Each number is 128 + 32 x the weight over the matrix's rms, rounded and kept within 0 to 255. Layers, rows and columns count from 0. Numbers have three digits each.

# down: layer 15 MLP down (transposed), 384x96, rms 0.0802, rows 374-383, columns 0-95
# up: layer 15 MLP up, 384x96, rms 0.0802, rows 375-383, columns 0-95
down374:113174157141107110139069140120134152117109182100120151095093130089157131124096133161089085179088156148110138057116112171116095152109183112074117084144140139092087142088170094142093135131096068116085141108088126151153140110139126131067144127129127144171060139058116140119132085130184102090
up375:101103108090148110121106205091136190153127120155152168098124159130145181152128095107110133133085121130071105134168129156106166129170086136121092108124181179195125155103097121124126153117107129104149169176174105116158132169117166107095130112102136117105162088123118097115118115189157123116
down375:094124175175112127171129118099107103110088188105125092115138076176163097128082155105116121097100140176089132122182124155144163144150104113106133130112149146135157134149159105099102142122107111174167170110159139197160095124113099218103159138127141076059142110118137085128092096080107082149
up376:112107042128140090170040105159171132141122103122132084166097116160164166089103173107140131138132093154160115135155133139169182136180071143160138116091114181071122102116144088081159105102135109121120114076138141126134146084162185048117162197149135065102112114125202150156121096111128150187
down376:144072137112078117096129185130113100148119111067139204082160157067201136140190129127120104092104041160156185118109187124127122117170198129112130116090161118096099128055104108159116153138179176126108148103141175132115172150151078101125132099101217102117172176122113137092144145133165167167
up377:124115103081187110115100165124111150171108119141142093177099113111132130185103075168136157126157131099104156087129182077144154163123079092121116159151131110128160166145185136138125080155111120145139113121110089164134134097160185190110147171118130133139152139084141139119120102165057092181
down377:115048077097172120145164128101109063115130100119142116155190097114156147112119070156114159095157131127143147157120156105168130151059146157149069135151154119110110103116177117161137103129153145127166084182084082154117135116140127136115119164143098119105152132127117190162181112104149184077
up378:117133081110148115165110156092211129140119156128179069134163093085072152113105190136127194066174140090162164166138071129062165132087097175103127156129116099074142137153130102113123190086103105043145137156186083150122111117092107119084145069146132144089157090101134162131118196121124187141
down378:146140145151126126123104198156129156109138132133145149162161129089070152128094161119114088173073094090147083180109115132126107156146114144115132098170156168096181161067132114157034142097113129126130173104194066106166095124090135164121144133119056057057172048141023132115157117088127148108
up379:085120134144105168191102129159091122142116140180159128099148101138055154158122106163145121104115179084107152204164104156123133156124120120089115146120134130109135159099181128122134134145128091114193133147147062156155108091135133107154110115182146123071132143094107161160093182096109131176
down379:129080069125121097158108157127156096127152127154155110118113133124104096140061099126113121115085144094119141129131143110165086164067103121137131081167123153105082132170129176054146174117153094117121169127151103091106117159121142154192099142095096102149159057074090120149107104118120118149
up380:122191140109108167136127138124139100153110113118087137136141087141111054134187091143150123171086133100116193074159102168098115153098094123107108131109152131091175082093076165131114146170137086104182114124171141123059112171219135113102091148075118174120183076082171153168107100149135140093
down380:180092173089141135116143095086101082120133138178083165076150167149159104145152167149115100133032099129146158115122157114129120162066140174149131120078130072103128131163109114148093165124079164141097184126124153110156181072106114077170072104066129154118160115117189069094128151161134096179
up381:104175102147181172092138190107133124114142140079133114109090169179130139064128107161138170094146156144129162170177108074107179155136082082124174185100174090077157169142160121091155155177164121071166105093107132176134189085184120138123108100130105111071098094119134191089138096161094128168
down381:167154114182188178109149185110098114093091161149101111108120080174100150118143125093092136119145125118104087161133085055088128137122082134120079100145137147118082117135116141172116115099187131158092138115159144160135115135197095156175090103144093155043098177136135147071214170148126143120
up382:111113139090145107199073136103129147198071080118075140181081093158127181086111123145128097176111141110242073122097122128107135139131094121087118121113187100171149101105105085140117152142055070172075081086167135104156084137120131122116098137140094109109114140152124118081118115187095072136
down382:164075160123098157107154157146129098076163203109108146118166155131143125152117133155094128104105083081046173134150165088111118195166123144117127119135155145162113110159111189087121060094215155086114166180154128125177119163147061143155153171194154089096124085166113090136109145115063139170
up383:134151158082079110173093171152158090133167137065154142147078129107048104076145164118129146131102144106150112108173178140078134092140130078077173129139161185119155134152120109121170054108155099074054115156128173138116112100162102109170144178102185107128115101121120129121119085101115146126
down383:131182123184151075162177142079146130155114148124087198139116098157114124118099153115210125131069088103111069141156165176089071113078141176167108136112106112106156125155133084094103185137085139119137126125111114167124157183146140120144162110147058115065078160164138111103083152090104087127